Weights of a small GPT-style language model, trained from scratch on English Wikipedia.
Size: 13 layers, width 640, 10 heads of 64 (1 for keys and values), MLP 2560 quick GELU.
Each number is 500 + 25 x the weight over its row's rms, rounded and kept within 0 to 999. Layers, rows and columns count from 0. Numbers have three digits each. The size before them is the row's rms in percent of the matrix's.

# layer 6 MLP up, 2560x640, rms 0.16, rows 1444-1530, columns 80-159
095:514475522466480522500557477494456542476520484506510527549520503495468450514499499502520469473517518537569451535471505484516570500490531501509522507524485516480460469486540473536524442502453486481483552500459454478529503518498500481452545499
099:541456495527439516523512512470523494463549496505505490450500456517521463481494503544512477491458500502515510539514527540505543453521489470535477506462517512540538457517480466496512517534558484511561495495532469510509544503540483512540470498
102:441500487492489543507532486479518511494501503581486540496539511516467504527545486496535503518516504461446500522518511545474458458499484481506510483470534481500462494499542498478520535491504510474530506535509479429512499474496516530455486464
103:521527495508500491472501523488497491546545450483513462512478519507541487491533462543496470542537481501509490497503522525494497512488486528493516497495490495469484524415501507447519489535515507453474481489539482497444488486503478517483518472
105:514457516482518525497483529478468505467496505524509467555461479476533435498482510536548498467508501497476482458485488540540505455506520467510428499466473469504546559522487555574512495504497487515467469491506517483508496490508493493465510506
100:522530485514520468499481477491512517492536485516500537465494502506484513541465557514517522508507508472483544501463489483510533484483542509496508519501550446511517505533477538551499508519528529488501531482515470472522515490507516481505507478
102:453489505510516489512520488538475495535521508484470508501470518508465442534489541494506507502490518469501440508472485463488494530473555469502496490500490509530548520454475485485491502505507469542493512479499513472516505488478542516517495497
097:485473515497462493474463534494458510493531492470471496493505496475524537510523459523515496514502490486501503477497514494526485474471464449508477499461460476546508513492503492535495493496488516504513448507484530490528470458478488514520510534
116:539475507553468467481447452500520504486531531509495475500543514522496504519489536492487532468494502500498457497503545512489496527489522509508576468553468470504526492499496483475510527532480507478495518487523525502463522496478510506522520452
103:488500527529511488524453526505480512483549506463483466515497524490522502486499478476515495535491482505438486505465480469499454501462504520514516477431509550458495538566523518461478478465499458510492511495532535520528498472482491516471534525
106:480557535503523468481524492495450504472490530499495513489478496493487539471515527521527495516495460493489470493480462469492462460486496523531429513531518504486485497509555515530497522477503551476444455515491487487553506501498536532484540493
098:475473504460476524480501436545484463500478489486476595522530483533512482509468485501457507513501471472548510525518529529482478482489516514505486445530455472517516474437477498498464492524484488485497495474537508493463516524536496458532479496
103:521474490497516520515509492517476483542498503468520491485541515470511559478558489470545501526520456507497522488459488500516477488505516507503458501507521540540482497527477508479495501507549503485562486497493525483464498539499468495478476485
103:481529517378524481510485484497543506446498482502509480559463536455474487475475523541526498525496503574527495481519493464470511484507504506465503525465455541501494475542509476533468522511492480477549447508503506533515464512523494510491488481
099:498524521499493529492478500513486502505469509504499449482472512527510461494520487483543492487473537528498491501510509472536515499506518522479505506489508446507501455504493501484537490510531479526522473481482496481479525505525524533473500466
103:500523504515529492518505499478477467514499498532502482498527486475484487463514515489542490465519540452508516476511495515531477475534468516472493488539550515524480500533524513555485520495537505444521495490425471544508482530504520512474510525
095:519497475502473502500497527490479505447501511527503539474500472505492479506468511520496491511548481507504511502469498478519520499488479466488476517496496520503502494480524494576522474502486569540497498509510471482493505506552535497507499553
099:529533483504495523494498527478520472533452458483423523498508491545502498495487525497519566497496508505529482511492554518465503503507538487507509542470503464475520530526543486479510511476491508494453501522513475514509518531474548521453501479
102:508497498479473476504477539510513518531501517538520548518545503455501533512500499486500477516479469497478466485492516493495519475486493532513470541470533502565489523506539469519510537519524502498499501506509471502514478500512478503492549524
100:462491486509513463516492441508529534525491511503509503489556492472494493511531492453462470493472506489483492490516502492521482486487472507477488504494518537564500515497457455491527502533524491476479505500508502460503502478442522480479505491
100:465519471534508470501461485487515521501538540498475504501522510516446456466508502469492497521486445472520519476546520482460501525521482539508497495532450493480496504515543463485462504466497476473527505469496481514509540541503536523540469501
099:495491475490515493533469489531469472451457457497515458516478511494489515507538503504529494526491561484486531511526523512455523514480455561471507518492482502464538491523469459473505506496476481509541504485524464491503482495507511465535562452
102:489457459519491511521488489506496477523498519497504502461532467524555472487507516483542490495491526469524517478466465485484461488530506505490503494486502535505516533548536520507515527506512511467456490496475529475494484500523527506484483511
099:521482474484516528487478504476456506547487495522516520516468503479472515474525489513527499442519472533533502518508505539508499463459511506534471512512454549510490496502471477486539544503497509492511527452480490504482578520472509452495498506
093:533474546520537523526533506467467485517451514491508505512502500534507477533495501491497490486450510449469486465493507477512508471482464465503505522488511502495447533504430518530505520522487535537486543504492511541487503484532477528458503459
103:463524517468507519501496493449523526506482444494483494485517543547439529475487512513515514544477498467533511538545540471508523476473479479499479507538454534497516517492475517459524492504549519492520500531528478512526480476489477500496488518
098:520531507490466442543491501478447498493451464468467492489476525499511474497502480491516486510438575535531544492499472533520523511464510414522489469517546564522510564491501525496523526548513504481471505463522529488465559516474491527456509460
098:512533486483549494488523509511510472505489471525519504505520495467538502533496494470497485453498509508501515514572473490543472514474486494549505497551511498502461497472467549454514541497502492459499500526506506529482472492481492458523522452
092:462511487484526486476460489539517507510488556502502454493495506477523499506477512443490491478512515511517483492482555490531443541489510533530504533531520450469459487484457462502519503488520504463495506475446530479520502499503480493465486504
105:515501480483497483500495508501481476494475536491504495508481470490483521504510548428503508477484485455529528476515538465489536511505521514494442507464543465500535444498464520508537474482505504496487493497545481485464492504526493511499522458
096:495533496517472474501500477518521519505506508478483483535456522495479550504516493476463482520456478497497474512515500507529521533500512535479496489511505496523537508505518452465531500491549502461536477473500492481467518527540540496538520487
101:464456518527488481493512500513506537474517496493488525464474503443480514465496521533528472496497491477501518492494491520500489519480492534462513518577503449498541469506522553486506519504473536521502513503515528498491532468526476466509497464
102:514529524501500546501483512463488501478480475536521488493480516520517476455527517500496474528491488488479491486498480504489511542535464474499466521480489489458500501455486480492523486515488443525485505523489500493478488514501513439474513527
104:484517514520511515474450511485525513517458529434499526499474521447499505484513487503528461524527468543527482470482502538475509527493508499512482457491542520460551422493545463522503511493486472488461480526511492505485513545518536498448475546
100:542523481505545495480465508489515522490496518509463477530470492502503508513489512489492509448514507461531460519518502520479506432492526503512461515481508507492541473507513458511460498525481522498493557496530532508468538495460472521512472473
099:488502482500507483530544504510523466489517507456547510540479486469494581473494470475520506451460475500502424469484468515488536451512508501471486471514501500501482499529475502474498500502481503486520502513496488521486508482470490516534524451
100:467554527500486484474483504513484510485502486525485532494519489467496513510495492511472491521520485503471498511514515497499491493491484488494527455501453502500516520514506502462516483478495538528481526502517486480506508533503507483499486489
097:496536449545481513532485529493515506510497533485495497449514475509500448518495522529502552479442544499484544491533463508480466469495466535481460511527531491507500511529485513504482530483538532497508547498502467506526467502454464536467496496
098:511538556465497471489493511464437494523495470527522521512504491537471537452486517478514483502461496519488485494474527504589520532468520494534498458517517505480502480488503492494525490465542578505503479547508502526512503486510487519519509476
102:450487506505527540503482507487460490497478537499501480491525498486510470502513524504518495454563533506494504428509532469471534460485477507532473487495522513495477490488469477513496476498522529477449551504526514495512496472532488512483473505
101:513453525543537511501466479528503484538503499495536526541482496563483456510489493468442507482473502546472522482542534525486486521494512514518471498472496476495499503525488486490520493522490489479518446484511521490469492501519525496507477496
100:483474476485480498536497518506511492520496519478502500489492487524490451496490480504494483502531498511486521555524532484497437529515470469544512505495485478508478476521537521500526479516475507486489495513498497504435475525527502520458496482
097:518514497475463482549469483472462500524500537479518497494481462524479488482469504511499529481511492475494558504460466502457471476459475479527485510541488552510488483521496493514486484514536496537524520525495469473496508519539518500483518478
094:501492474485457450495491469533487497476507519475494440556485488459490509489521471482473501536509486514503504486536511516508506502491457489484518486490500566519488523489539516525508529516469476527522505506493496559509500525492506513431510514
100:520492547514500499540487471518459488501497500506506469482500496474492519502517493487527545514489513471523511493548493516486533494538537495529503496490499534467525523549511467488520563522519491477477490534511485508525540528523496499509508506
106:516477511483511463505470487476466488523479509509523483505492507453495515477495522499475453521422507533492510437506462478494471463516479483503519538511495483484488472528534550545513528489495501500506514476488509513486521522452496485521492534
096:495484489467481467468506460476559509515505480500487500511506550539538472467505483491479515499427491520530479468507446485539549464458478506484472533489520506539545518487522485517484453486489500484466481504549533471496525448441486525521533508
095:516503496492523478522505498493505569503536490526560508515495502530472523529481507468486531488495470517536474469478524516528504498487481549520472506531505455496487511503504502513459494537508492491482512519565524499453478460477575505485489475
104:530463497517508503484525500509523522482489543513456498475486472486509462493481533491518512508494532535505482488489499509497541520497473467511504528493466495527514461494513493482498515478522511513476520477487543494498505535491480516556486514
100:521500517520510563482527489513570497534498549466456457521473542505517507490507551508521472487488473532510532491470526523457521464505524513483516521444511537504516523491509526484501579488466479474506506519438507463524484486471549478509471535
097:495504538495492524501519494489504494540464537463511456521523479470489478527531468522514471490506477502457507461480503473510499510506482510468470501490499513504483516513521511501472508506517488551528463509501509468500497505496491513511522501
100:532509492516526503485512506504516502510512500480444530509472492482526509485526517476533477489487508478480521512529493509468507450515491477506515532509523480484486503460513513481517517520522481518471478503507516512510496542561513509472521458
098:439479488497508532510518441473548508464509511531532526498484487504541545503522463472518504483536483490487508506444500497488521477488527484541493508510472524443489542508480543481518547500489498491467491521472490499467524510450485511477492478
097:497499537516471516529493491530472504491464494483520518489506468492481499499508491451515534478475478462502517490449509521514506495537494465482493507493478480523459502540503517528505498493500538517499482490495527520534508430539514488484499471
097:500502535522488514483491543508504513531482521498510532468499441535524490537528476466510522486506479477505510481485457522492491475488502470535479462475494530509480503497514550510480488495505486518501494493500550507501546489499541535503520502
097:500478487504483519526470517502493529573497493497440481490462518525490500480483505475502510485456513469466501515448508505545535524513524454515525466457523495514486463522537479502506479492492494533482487484494503509520538484500517474489541512
096:473500518485501511515471475510500484536472444519536501548463499484466515500477481460490466507501530511475496512488477524540531521469526515519505501507490493545525517459498479509538473504499501504508482505495510515462451526524500473553547545
098:511506486487493479504466561466492506503449518488501508534505527529531501545472499493441497520504524439475458480522498479475461515479458555481531501508487516510451494473502489483523477482493490531498528440529495497490465479505464528471493461
109:507518450474505485472500487478529547496492474491517481524509484481486500498496473490505491493539476490530461462483460494504504479476485519512528496459467495495510459470530478485533440496498521539492561526497489515535513479474564505511521492
100:493517488487511529500498478471520520482517506495474525520524503493517478544501527531491516503517460536508533478487528492460505515459488495480474535493509549482478474484466474540513479490507527501510480495506433474458510495537507461495541513
098:503457474464520539496463423520507491490496513488523479505476517516484522501491496506495478521496498462488493471490496472486475548531497497506478469552484495509473529534454496470504487440483467534571476464532499475497476491477506493518473535
102:499482500496475528501511483470579513513482493469515528468466517516503480473495524542513489469494532496487517512498524491483481493534497474520511499483464511485520446519504461494497518502520504485538531508454506486501515539513543528481500531
100:510520487501545542493499499454488529488539497524485498531499459488525494535524493528463496446521476489483486543552503538465475473508494480454502487498530485455468487513522476498507500532526492520498474489474476500519482497550479524537468463
100:509497542519516489516499519540485488515461523501477502519510518498536506538479458456484528486518519469494497474541521574472488498532484536540481522507529520471496501500520493556535514483483459525521547508524541509513513511487489469475469471
096:507486495471455512491518495475493484534475541518521468469522518533463563515528515510491499475494496489518522485520456515483481465506504494467462507485504481511490458537523485440478494478482478508495475528468496518535511476492489490497491540
095:506460510466496481489493511550534505517516526464522507490491465483524484461440489493513562527539518519501503537523514495498487529500502567513533500486502489483472479450530465537483509464523467528521521501494506484506495508518501530494505503
103:540495507472490472568485481503499526541511499430503495493491506530499488503504495451547502488523501484505482496492530496516519486466505494503477515519503519499500498457438520480475542473558476513430498472490482494462516458525465457531492481
119:523501443503562474487494456500466533525528497484538500482461489561498536555520497514499452491530489480486515499511500519537491518504497491506492512531499503498535491518479507451483532454510525512512461500436484502539470489491437558543474491
097:504503482506501514479491509503531501473538453473466473542498529505514501522534502526470465528534476521511511534472501473511470479515509485477483496512507527524493518537490522466489480515479461535467489516518460485517483452515528484440497474
100:519502503478526510516480482506461499521550497488522506519512475471509470472460521508517534496505528476489488541504486492459486497504508484524525515511485482497516505503495531485484494499540497486522546506469483516526471497459518562517526516
093:525494511485491506527537508512533488467520459548548457509529546578496517489522497497464509465525500521486453545467516515478507483480521490505478497526506529499473483488495526545485523501519485516496482484469501496501505525492508488506533479
099:530480506506493525489518508512527530519531503468520487509544493507487462541474519531505467511523514533524545486498479481475525527485494510519505518475467514456501523474504502444478529477511512466535514496513492511506496501551510478488487482
094:497486493491466528510458447482462506508478457507519511456506515493496523501487511490480478552474556497536541540523504516528463442509556539472510478475485500478484485502505482506547468531497468457520455518543501509550494513482478485538504479
102:514483528499512529530520484473469499506504510489504491503504511515522488518474558538507508497511533559518524493543502480550526534544519520490527499475495529519494485492470484498521506462492478509513521508495497504450493534525521496489525513
097:484503529505466508557474513483528495510494466492517453520459503531501468507430453447535497516495466530465543507468464503514483475526545485547514512495449508498494526521481494486539445460518483520523466491494474500490494480475443474528511489
096:499464521478517466533464507505514505492499489476499527476464506534501540514512515489511505444527509475474513457524493499487535554551493548500495484502503501490497511509470565517517509503509516533474491500507511487493491574540503478493493492
099:531503471547477500512495504477498498523483482487509494525509505494508493504513477487497512522472535471470545509495510480506492500517459474547472512495521462503529527505514519530468504503485545479522495508442476505532493498492526500452491472
101:512493501486519490526519497482503500510480463535477510552506500549518512513457529465509483531476496484520519458535522494512533433500535486431498502545531545503515537505510478431474527558506504523512477510524481480481506497553519483448470544
099:513497517475492546447496481491483515489495513527475474498511469508490488513467522434453511466512529501474514514512517516483492515476493497483475487499463503477488492491503463510466515493476506524517530521511511511469496523493544506519492447
101:505516522524503527518488504477456519535487497516504535453489531514540527537466511456519511490499527475495469525470527519473506526451529494527488536487541488486507499487479479507554513507530459514506474481471474491486514515520491521449459496
102:510473480491500476494536511485544471506534544486514492463488516545544502510499483494529470483515499495515524534479555536456502499480496507477466543501510501509507515491474533471503520528514472450533547498509528518470495517516452467507495487
096:529502505493541481534549481475497490486494492521514483489526538512487517500469464487480539500515528489527492483489497507480498479502521516529490505520466481540495514487469534506528488485508465463493478558496497467476485553521513573476482475
097:518507505532476491502541490508486500503488532488520533546471438457508559515526519492528488485497519538499492501478548505476457483503526484480543477505510514534485533469489521479484480536489545464525449473483534510504471502465490506483510451
100:511509506516490440492444543477478473518484491493452501501490502505511482491500510535512518493529508479457490478533500476499518530517513515521476490503494501518472508437483465517528521470506529479484518490503447524514490536516502536513481528
103:526521513485530487511469482455504501463531554499527472497462537549475516454501512533523490429512508438489490493483483505479516492517482512541497534513502495439514470520483476497507460491519473487446517497490471506485536499546505495534501548
100:512524492510485529503497493499489471514503443556520493499481518482484480477528497495522495526508466542460520478472510502466452499485512478526463519513526434506503485470482511520565470512501492521481481504510514539531534471507545497495534503
100:468505548505479493523527484516506502528519509488505525540531472491535480454508539459497517531510491496500554466471481509491480530476486492508459501515498508478518567499490528526501496481532519532514507488502505517504494459475493487507494532
# layer 6 MLP down (transposed), 2560x640, rms 0.0417, rows 1444-1529, columns 80-159
098:546501495489527519509499483581472550451523478500508475451545501484477492463567514485491499531493522490472502478498521540569471474497514522510504529528501545486480496457475531483483503484562508476536524494482510485467516494481514501525519497
094:514432486477534525488517464510508521508495489526505488552471498489510483485507499482537486452516488494520559495513475482490500520500472504475491537455506481513474519506499505487446485499507538491462520472509507530471469536496438509522522465
103:529546507517480489532543446476509511502491447471485478523480559530476516512493532455529478478491485477485497518443453480498523527521524524538485449500493476429499544536485505534480534483452494493481507509502459479498508465495521483487509476
103:502526513492550519472484541530478498515508477549488485487512482493489551464491499503516539475455490480502501509523489492500463519460510489540534484500474477527505526488528481527522492462517504516477483435479541512465518545448519517499456469
104:479524519458527445534544478476499448501518483475489466490493465458498509465486536547490461532537489481429510466506455513491488516510519493511516472492498470474498511495497535485468581509404515515514515440492457498495517462464475461497537471
102:537478487487523499544460498481445501497475510522524534494497459491515510502509521460493498529502557483528493520530497491520542491494477506507507507516474485476476510528497485520500474478419490509526497498481503534456523479474515488472504514
097:510527472483490497525498497513545557505446488505491515517519430489502493527491482518520517471491509567473503512513524508524532474506496531472511483500502482526497533480464496479482502493528527502524503482507544474488503507501545483493463460
100:494516512460531524489492508519507488450446545497536531463500472542465459504490497499508485502478517490516474547468504494438502563539490497483505512492514463536522502472529507493464485464493496509480525482534466467474482514557543497478441528
122:491512498486522485502506519500500510534515509528503503554502525531436480519537520488524488521512475558510496518485516470554507520512536507476501502499527478472516492526459545480523470484438480506493548467499469491487477481452467463549493492
105:516473529573546467541497496490455509483483477518505496497455507451528517455513490482529486476491530504500511525518517510535480527500501552496481480499542544461496496480508500506488536474591453478565496481498487510531478505493528484520492514
105:494478499511484488535535494497530506507495515470484541474485514483542486535487494541513502503458492516504480536480452535456505474508497508482482455529477529513509554517516482481505490507501446478483512511484451479487529477525510495459493496
098:546490497494522508515539457492510517472461479472492566466505483519512491464483475467507495491480516520510471505503470520469538532472513525492499522494460507499493504455477566469524567529527497477473494493499588502512513487516494550517504481
104:525459510473476506433517490475469494477506507484459475500501490474469503519517474523471507493512473537498516526555506512455509482507489501526516467522509481499468484475504457466496516487481486517549536488542523465477543498511497484527458503
102:464489540535480523525482502495478533521516511502472499450483442515458515566513526497507488542506486494517472492506445559554509474531491461549491516505495517486482504494507538514523482486577479500528543465539505481451495492485493512505465478
095:498485545507508499482518519487521498501495519433496491496468491501478479521488502511498463492492501446498513545537492486533527468545466476510519504488502513446486483490509458534509480528483439481489526496524505499492482474500522517519524493
105:516482487486491463524481516481465450528498475481524512482596443511492478496511492513529499539437499512503463474479493503527509486459499485525485525484538475457471504498512496450460556504454494481496505509509463548488493546497511504506552480
099:457488504504497515507463501526508515449506493493477522499488496451467453500465487477480484486501492525484526510501509446456521495540483514518502546492488558496509519481504514520527528490448563460499498530497489477492443523495481464527491510
105:518517468465505558477476522536489499496523504491494471499516469498480508508541489472526507501482519481501530476492490464452473516500503524463491463507445509517493483527529484479471500518496521441470499490524479470548517489489496516502488492
096:529522551529457460527504522509492525492468554492523527529500479455492500524490498499483515491531461471510500503479451505515513491460518512471550514499489499473454476464516481515498467543500526490522481512491510467464492493541517485522490479
099:557528487532471522519491531502500513495522514478496549524517468465486491507519534516534514530479456506461543463465487487548476505557480511540506455513451511488509519526528517523463515493484491490518461485493494501508514520462446525502521514
097:492483487460531501488497486576522501468448508504471486461491509502494532514503502511476540513449503499454498523543515510518509516477518464504510525509459498555478516508522491508505483490507500527487468521485507530515485484507512542450490460
103:461536490544489525486520467464528497493491564500501522469502514449530515505473540493438530520475481481557544473469460527523470493553527493504532517474460516560505495499532484477489530484431511452482522533517563457512487524551496481501490512
095:553466477507499482498502477503525451485502492527483497503496433470565482526489566533497472525467507504500488485461534508501527541496519531486515489512487498510470501498517513534532496533512508522500461513551504472453498506524471505546523495
096:506480471509515549499535510497484497476478515463524533488509486511503482447460505535447489551510508546480493491520487511527507498523483465460521543498469489488539536480485494489505523462533525514536527450497496478509505495516500482511520529
094:494485491505531465523525493531494492498520514503505482531500497433455498533455466490517457488411532498492484462499498485521509546496544481487543540550503460477513518507515525486528491515604500548533484469481483461466512506516493505516505500
103:531490524494457498535504489494504458514499515511476499494472488490476461506492541475489500478488514509476512526503484514520504531484493483508471497491496520510492531528510507445495524473626498500542496507469523539494493525467522530505504513
093:537495467534478485522503521529483476498484512559525517522492494497540511535481528493493515509468452498482532535506500512501466481515471474499516518503483496527540551457500489483486494528496515484523510531509496480478501516519540500498535504
101:523519520497503501523498472505502511524513499493448476482500498499435504515517486506474476495518502525477469484453481476487479478462508510503529485498452466517550496471487433515501451525447468500523532451510507487508470514503501474457499517
095:500522516502450433512510509531471500475508493500472487499489510484520499564473538497499486466484500456497488479524541477528509506508484447508496501501494501519523511486487500491501460480435455544500474477470459500456504503510529490468484546
100:526527539499490495551530516502452463500462482518457499495506520463493501460528467535467467535509458510514493496527514509507529478491488496507537518451519486479487472484466498441540482492538503508474526469517459528530477491444482465450541513
094:515482501449513499504524528557476520519484497492525493551511502516521513502500514484519499529489517528522551459538515510531526494524472472503510532474495509493457508488486479504529532474471508552496511495543487465554513505462551454485491508
095:509543507501561511498510532461497506510498485460479501518525490502530461521484526523463502514510495514501467538474480484507503480463537487524519476452466546489449530459520494509486483492461511518479475551493556530480480491487502515464501514
100:472505478524473498466523531496484476494507542477541481514504579540501500505464490548484502442521478513509463529485507519473493512518505504474549511481481512499453498536491532500533484513422490516487502521464500487524509491476518513484498471
099:499504536500534518515510529501478510497508492492505499481508496520513527491502533501501493515521482546513471496493514445577528463517481533523493534518505461489510519486479514492472500526445500500501497489469513474516467492442487533478509475
099:509530513526446481451497493491461502494503524465520463519459507488470501474435511503503485495503492512558490512508488543517487486511549561500529539502490464534554477488496519485466479480544504505463510491517510520509518497467463508458499553
099:506485488500504511495490543494463466485521499530529528514453484482507525461501516522522495502494455520493492473477480505508488549500487462485512494519490463508463512497531517481483495484421513524467480518486486513542484510486495494509499497
093:517502556529477540530528486500513533479514490487507468497551503494518527459543510473541493489526485497510489547496537496503522549505455503492487500474495521472480472495482499510490497539392480524532519492492487502462476441512509480482491499
101:517487481482486432516519490493477496458461494528520482479464500458512484509477524503443483535495506531507546498492477516497514556466508458459527482502519527520490523548485479454502479470504490492473506554556485479511464519492540545487494486
100:514447488553491488509498511510516527523476494486519487445491492534529542549498487543519463503506509515550480472466460539447497530501481520505520503530480524463528534431517455530486476464498482510513524493502516469498475500475502516486478503
101:497571462530514438476501494480469528519513516520451508485467464510516501477488472512480495478501473529519493473497517524459476489463514489472478477452497486492480486523555491544474493468503508514460495474491540477518465526482479472486494488
102:522468520567462514541470489454515469511421516516562446451476507519521451459517542496511488462530516549486526477509500523483536493505523507483532491443487498477476523470464488511508494519497509495504431516507496440511475491502509510469446461
102:540499492456453516489498488471489518522505491495485512537466533504487505491487567490485476471519522479475567532481498468485531514505506516489478524512478527494522522512508501517498524514570524490497500551535511492465503480510474460481502522
093:509514517485524490548510490495478456571515477543479500461492481532500495458467513505499489526518469467522487480517480458518462502499470515504487501464509449497515508493507493488476489520563478499477516494526518503484465497468464489483478508
097:489504505496498500519532495532510523526487487491499446491514475537458510483533516522472545454498461515521478507508513490499488446516483510459512486545484505544475509513529531511482539504526475468514547507474490537522526499493489511523517501
098:506488474462498456479512478544479478500477522529466534470567472508507466474457473493481470475499457502481529498516519474537514512480515490505502493505454470548478507515491513485490542528465504492470505518482498490562528506501553516501484502
110:479517477483506472530519517541503515495534476463495506489545502509515495551516497478521527471523508491497519480497411543478526475538529520498495516495489526477530530516530529507489516523438523517481496523537459534490516472450522511541488519
101:467511517465494468545496490481519467506515502536499495522504500550497499508522463480493514486499484473471511517500460517475514499487516519480518471511519503508490517521501441507470509481472497498507480502489523492534535537478566507474514462
094:501507522495482452479534470505498465468463433493528485511506512502465487532497488554515511503464526487526514486491503483483500513479508495495510465579501507512487499565486496531451554511509508480479481505494520445463529533480520509516469511
102:500469482432510498533534480482485482530494497517498439458503495483528515541468504522518536498470533488486515481468540529488530507470522513446455496478517478532484479508485516527477499482484559505521464536482491469497499494515488529524481484
095:482473506525488522496513521537570469509494529504499497476526481482511493504476528518479470473499548478524474463509487541474515510513507492499518503483481522513482460461537523503533510529514481471493483516527480491508490482489530536467480528
099:514499492502521516479499490531495537470448554473517508476492448489464467471481460534494541501503495514503556473470519514462510488463473452491513489501492503481497505531528504437500523514559528510515527504492490489512501529498474558528439499
096:513511489499488493493446488470490500494551494546515484468528506482508493467514512516457512524554472468501493486471503516454511546533535507494523485497480508500515503517530424454498504530518502522479562535503514523494475521489527514500525497
099:493483517485537500473515511459488507489529512463460509499497497488530514567534515482475499481504535517544495475499497513485488533496474487478537512479504505482503515511516523515555508479542520500522458480548490463512502439475479536471514551
101:488489500473498523485455488529565518492521498520508507463499496469518518509501492453478482521477504506498548457480465461511520531471512474485487512454501507528509468467533494541516537489507507505491497512519507528491509486495538498471516482
096:468502486534518487507479502505532460524466473546506524490491464532503517450508550460491535520517492485517485503539518501516539494464502496454530474512493452492554485480486472500528507480504483535481526467527525491513446496492491504518503554
101:459497510513489487473490509505492468495534457464508468512510545470498434544510511511522449442570518502499484506504518523492502516535481497519496501494488530484521530469501528511529500541459477514481518464471477522533522527544477520484504463
098:513488452519499497492457532486501518465534491497521526504488483480514466500536513525510440522503494468493525519486493499476484516523525444506515527514523518478485502470511505488467502483569517469437483509493469479514556481462485480457438509
096:519483471480472496535483533544505508511476511493487530507516492480498505521507492482543496446495496529509515462530495511484510488497489474530521500530455513546470540487545533466501507489524551524475493501545481499497485532532501499499489553
124:494523487496526477466519466471514506520489456496543529516491484511500568457505442489491507524479510527485478483490464499483520481467460531542499481455488483500496536454508517493539467493496496527505536458504493514499452480485505486477541487
102:476474449507486475485480483511514504462525499480531488502483491520481490511472508462489485477509488492520485473516519473522496496474494514484517493555483491560495527534484539506528518504415531519471533464512432476493433495486497473488493495
097:517484489471468507472570544486506490488505575511495473507537477500485478512518507457513473517488470491515504478519500462463444490507448499554492473564498481467495513490460496537551465537562475482470494462500476505488450487466515521518499493
102:489482514485504452501489495490514500502478505427518484483494457494503470490468533536450497526492548499523504512517479491462490507524491491504481505475463521517495533485458491501495492460510505494524471512527466508523503499467489494484550473
097:520530533572473464469530493489492457505546508520473474544480481472506496493495502507531518484485490488515510490482512516485495471441491511471483507489493543503475529490524453466494512498495476491517500511517507544534466501490518486487543529
093:472482505502475458495490500474514479486481524519516509510489493513477476512495519471499469504492488521529462483479499471501473465478459491469496491544505482485456500470484494508483472538494521511497478452518534531505442467526467489533529498
098:536435498508527509502474471471468509507499502519482473510472504515454502493551506452463518520478481522499488525502507500499500551506509477483463503490476507503515499522529487501478491489604484525486501474500501476499490468474492543452534517
097:512525526498495548459496542496488492512492496497521511469533504512483504472517454561463505519463511499479514505525502497510506513489486512505481461461534499491454494452528495485464519539543478526463505509521513509527524478458486500531468486
104:515513524503461490509495450493488545522504512521512520486509528527514500477486447492507501539530509506412506462513515511452505507510477507480506499507546517483496485507487508478510488508504498495479452523480476470494470484554510506491474525
113:512477487478565502498512503546520508505487510521490520490493484517491525507478518519504488488508508552505475515502503510494489506459516486488511466502524499528484506503488516487457502506921510504480517476492515511516509503519519523507497504
101:537495456437499469495503517471523537467484497495512500499507446497488493501447491502478539501473492506528521513498522474496484502506546504463517464488529475506493526485498535501474548493436499491495516524517530483499492502471466499498477519
091:505517491483504558491498469504504460525491485499499488536519491508469518470490499503486523497502501509510534495575521519492515482503487454519525509545489531513467510519469488534467517511506466512502477484459509472506499499551504525490531482
096:502468512450486503505489449508497462517467456524544555541459468518486477510489508495540468504500451487480463528475498481474473513512491514513527485511510498461548489490531479488495486521574517490494499494510539451491475553475493504552501479
103:544474534505492479481521507490459490514485507494483518505519476458499507533493496503525459535537500503517510505500472495541480543513538474507475485481522507504538555502546523476437482517557516490485469452453505522501474505504480518488496500
099:548497498529534527525526521556537509511516509494440506516494535489473511543514476526525504460515496529487474464498501484518490486499495487529468507506509512480530513528531476528516492464492497530445521489509537481477486505487492486501485469
100:478503501475516470517489484460505496553519510508508462540502520457462489487537499480531510494477519510527543522532487523501492474469505497476491504508473505511510468491540459502516483492473482538524497511476556506502523491516532477453544520
093:516492496482490495483470489523470494463484505456553499461507530516511499526503534484502517488510464478487511534460533493464490513541487523526523500507499524518481493475494509510461507527559532500546483510484519483542461486497520478495506537
093:537518471533518469490482530470494511438524503470531514500535513497505525503472508507510462484476510502545489532484474484502474453480503439439511513493535455542469533528476489488517488510453470487541529440518507499490542474515496501566522538
097:504519463547494505507488488532519519502489522491528483506503499496564497490505511524502506533519494484520479483508459465502508495548519505513504501580445493494496524531548512499517545534432471503527486490466542489490467509494493531471493494
108:536483466511511466515487480474575490534538489481491513501500485517472541521425525462509537554509469533492540489518494544511534491499509502541474480529510511497519481463495476435442496524482454468480508533473515480502518475504493477506466506
095:456504518571462532544513470517487503519496490457534506493489489485488454486468514524514495538521475475532484472489471475480509462512516469492530531536476531482461498499481520471517492527540549461481509488508497501490475508509509456464600459
102:471485514548492524504522505512530491473499490464525524508502501520482512462540529511433480502520515516477491497519525469496543545499524517510544512451512497486469519518541487493457486538577529456458491511506488492452455511494466445465472540
103:463495497523495525502540477482502489490531489494520545517479495520461509497520478497485499526493476459489494481503480531526492478510454479505501500473506514457511520500477526505486470521543471494496511476508491453420445565481476539515509462
096:479529461497527508504466484510481472507515497511473485488522499487539489473503501493487454524488508540487484509493509518503468470513504501503509481498529440529502480474510502471525514506480501491520505498491498513546477551533476486495444529
099:498493508498475497486496516498497498523524542509499509518478525548503471478477485493497528496513523535501499483442446531483546528472474447513461521474538548504486505505514504461492445488507495493538498518501487507451477483497492498547512530
100:527498484478525503520500494476502476473484497526514474462501475475508541529481500463511522500537522450511479512488436508464470439498524477493508465499495515488511512524429438510476486433494506473553501447514484500517499498470476475505503465
097:502503487470521540484490458516431492562517497503467506468500561472536474490496447485529501501495515499519490519512507489522462511538489502497489505505531512513488497479507512475540502433472491495489527494513478528450525499496495502517575515
098:530518555478465489527498506469521517485507515493502433476458483520500463510482514471455476468511505486487502554542498475526448478449508508461504462479484513509491496512534498485469503520624456476483520518472487465529483527496511499491457504